{"head_dim": 32, "vocab_size": 8192, "hidden_act": "swiglu", "rope_fraction": 0.5, "attn_scale": 0.177, "bias": "all", "init_std_qkv": 0.0141, "init_std_up": 0.0141, "optimizer": "muon", "beta1": 0.95, "lr_head": 0.00785, "warmup_steps": 103, "final_lr_fraction": 0.1, "doc_mask": true, "dataset": "wikipedia_en"}
Each number is 500 + 25 x the weight over the matrix's rms, rounded and kept within 0 to 999. Layers, rows and columns count from 0. Numbers have three digits each.

# layer 10 attention query, 128x128, rms 0.295, rows 44-54, columns 0-127
471530552501412453467534462468524486548535537535504529495527485500555496537512501460484466485499488505468485517471518495526528506503488504475454507525500488535427518515491485501499452474503436525510498510515496480507531564542526491530488502526447516472485480540463515550557541488525524491502459465458537474522526520584449474478492527509474518511527534514514480491462458532506551534459
497521540527470475465506463475472483500495531517470473496493459471489529500525497459532523495539535533469547516501516454444508521464530465483519512455538507492458489501487424528507512487533506477495493513458458487502505511533530439522500541526484519475512500465483511472502537476458484518546539450525487477537450472465458485540471528505549557571490495498500461500550524423497531499454
533464479516508520478469512516481487511479522543538470491483490521482500516524504439469505488509460483525504482467549502444556515528510472473499531517566472515576534497442520563536503502469500508503475564428481522555516523512506489536524511567545498485563511473502522542488483511507455518454502506519509489543460493461549471549540502492474557555532500494506512512421472460535479518491
529422477489484518495478515521487526497584478505585490508543474541499511490469515520528485515463495460509576519512482484513495460497545473512490554474507471481519521460519447521510481478537498516460500506489484516518422490512556518456471497504510499499565506533503477509444459557543504480465535521451495492515508484520476438521544471519534522570564545487506538440484527528501502499463
499501518479447483508515504499483494507448483517547533507497489506459495525434515513469484520530503496533480523478482531502496518479527453500491468515524515509484590504475512499474464481503467484512469496457497543537449479549470456495513537511500463555499533491517506494518448505501489515512440520477554465458454477528511497540578539491510522500481499480503533507496481495511438489494
492510535519429477456507495428527523514549512536460542519515489527503500528551551463546461533556542498469501478482552473464486565445483443424495426469509548529480472493537522514527459504507498517539509503485466532509483484506472513501531458472524453540502490552515564472482505548428503477566468425547476496492478517501514468494526514513497502528553486508480501558515439541523487519463
491559494503507532527563521510501463486491472485467476505500511559441503473480471516478508492490511496489524502481451487485448546498483495526470506508512479524463546531469508492463508491519462501499532525509533477442495507497474530507486519505472514494456520517494491515463477483507463535497508525498476522486535469510425458504507483474474483499473457467506503449529489491472522513549
532519510470467553480531517431504524565544495474444523541483505499461497475515518475516489529482510560474442470483559493535517509494446519536507484458478484485489489510529525536510518458525469556522526514537466544554551498499448501454501495499472509497493501479514484510472478487503533522487479484490510480509492487490538513467510480534511498494516433504452497488509490503514510508476
525505543496454445518549548461524489506471469470478505496564494458475499482518516440484482472475524503519537463499568474489489490484429495520494450499462490462498487490409544459495489498519508514444535509471417507505517514488511521467502450472550478508525485497539523502481534518456523467553531498491529572489495438492537465455510526489451532516564488503456516548514468493505451529552
534470506465444464493492512510476489525498490539532475496446552523469492533539499566483484500476476492494512529461544525485526435529493467510473484469508538477497500558481524516496528452536535522480470542490508492494529487498526464459516504545504499542504501527504500461497478508515547537490520448518534488509515462547553509514504552486526493501498453475556484483505499526502529544420
444544557533464516484503517466589494508481442483532514492485549475505507483538519455565467542553507502472529513464514506480540444514468508540512442493563482486456515501447504509496481463545456493488506508555439492508426530433451459558512512449525492531447501492486488504545508470514569542471498499534525508521508542471585470469432525514469469484532491562486430514517455499482446464513
# layer 10 attention key, 128x128, rms 0.295, rows 44-54, columns 0-127
456546468510495431489558498494524504543537562466488480499531528533454500498518505480563544470493499528467474539526475496485483502506545443546516531476426509503507523478508469556495541467459499475494496492456527501426441497506463481493508511486476549527514525519528499481480485474522507507553480496464463499567535497540430483501494490489507511519469459500518475517539554516484582499505
487504465497516431486486510484550483441524487466580554526513480537499472509481502453487499481444458497490486482513605490525478526461474508499507511479516480477524520552516528456478510528460516476480507527529472469502517512490486546490512519509514489462471478527537471561481544525538481514472483495490544560559559492478509482429537466497518558481475468494467502486407533490493538495526
460519469528511484482485488489521504459495536481464488495529465506543516491498480505485444511476505497469503482492471468464468529475527465500534475479476480544508471468503486515490470484533552503482503458515500486455500495504477494532490505496484489522506541478517494484461458455494454541506487458504459505509508534520457472486536522469521458524541535492476563496492550558459506481452
494509472525540481506487556491469498475464545493495500494538458509550511481490524526532489435515444485539438498499470475561508502461482493525467524518572503466546530497463493508554540483479515504501442519463490501477517500468480513475486517531535492567467534481511522528529439456534493500532517502489568496487476555476456539522511489448449484516478511494556528501449506485464495533530
519498536531483486462515498526515486455504489466526571523494497503518481525505513477511529469519495482463538468485535477458559530488471511526545482505512482483520431528548504480484501524488555527437489534511503496509580513427530441569533540553463532503563520488520528452550537448528530557497543508531492490512513431452508480452505552550503533470527502502491479551456492466474525530509
512562487527530520569586503451430464495465472525507526509483462482510489498499483434557529530522477486433473481400433449503466494509477478554497516516492463498464577502499510509499504489460479501455492524482505411449491531518444495518529521536455511501456547486481523514497512487541540525478468522488510555484514503505488508538502498496498443519454484505480512533507516527464535505505
506498509497491515532503493485512462499498502516490519511504504463490490501471488445516522472470505507520512571532534547487515507564472438495517467513473522493527479522523498494543497528453520475499496524487504533517481464519476477509477529509513537494553562506483488492533498577508526529496497487441506500514515524493505499516460511507513515516511494504516506473470541536482507559481
492523520522462455506498534501518495531495495520518518497440502477515484476488510503537527502537531489464479486488505452427487481538505523485461429458480462489526534501452469465502533514465481475496502464514540499502442463477550526550539525488445509539492473540518522479526469512534513521485479465523521504503521446434544504490470462496505454484530518521497513496452495525474573454491
454520478525523495519477482446559511541525473527392568517484493476507529458463518518464552518535517513512481517476472474523492494504464517515491532520493504482490522493473472465499446493461485520509495495519507468529500539485447472528468561542486560511452551449477520527545498442485500524510547547569502490503520487513510508520462521551465516497502461474470513501537480520515496501467
409483498556528512463469478521524475488507482483526485509557494459503495557522494513442508490525478518489452517488518497494530501489410557519515527518439531536514524513471447552508493496472509466537525552494492528499487564503495529513512444511522485503533475496498488488519493481528466452489555513438450470521480476486469507460477529489541489494461534495543484478493526516509551528497
502486491480424490516521437488510493530483487449480467502492520539550534561466498515495478463546536520468519540492511449513517494529491532472485509516490513478499496458486483488476532551522458560552536549486505472477492500510467507460526459488489527531424423470550539507526512456494495467551517462470552529435539523503507493519585476485490547492450492471542501496531525505528514484477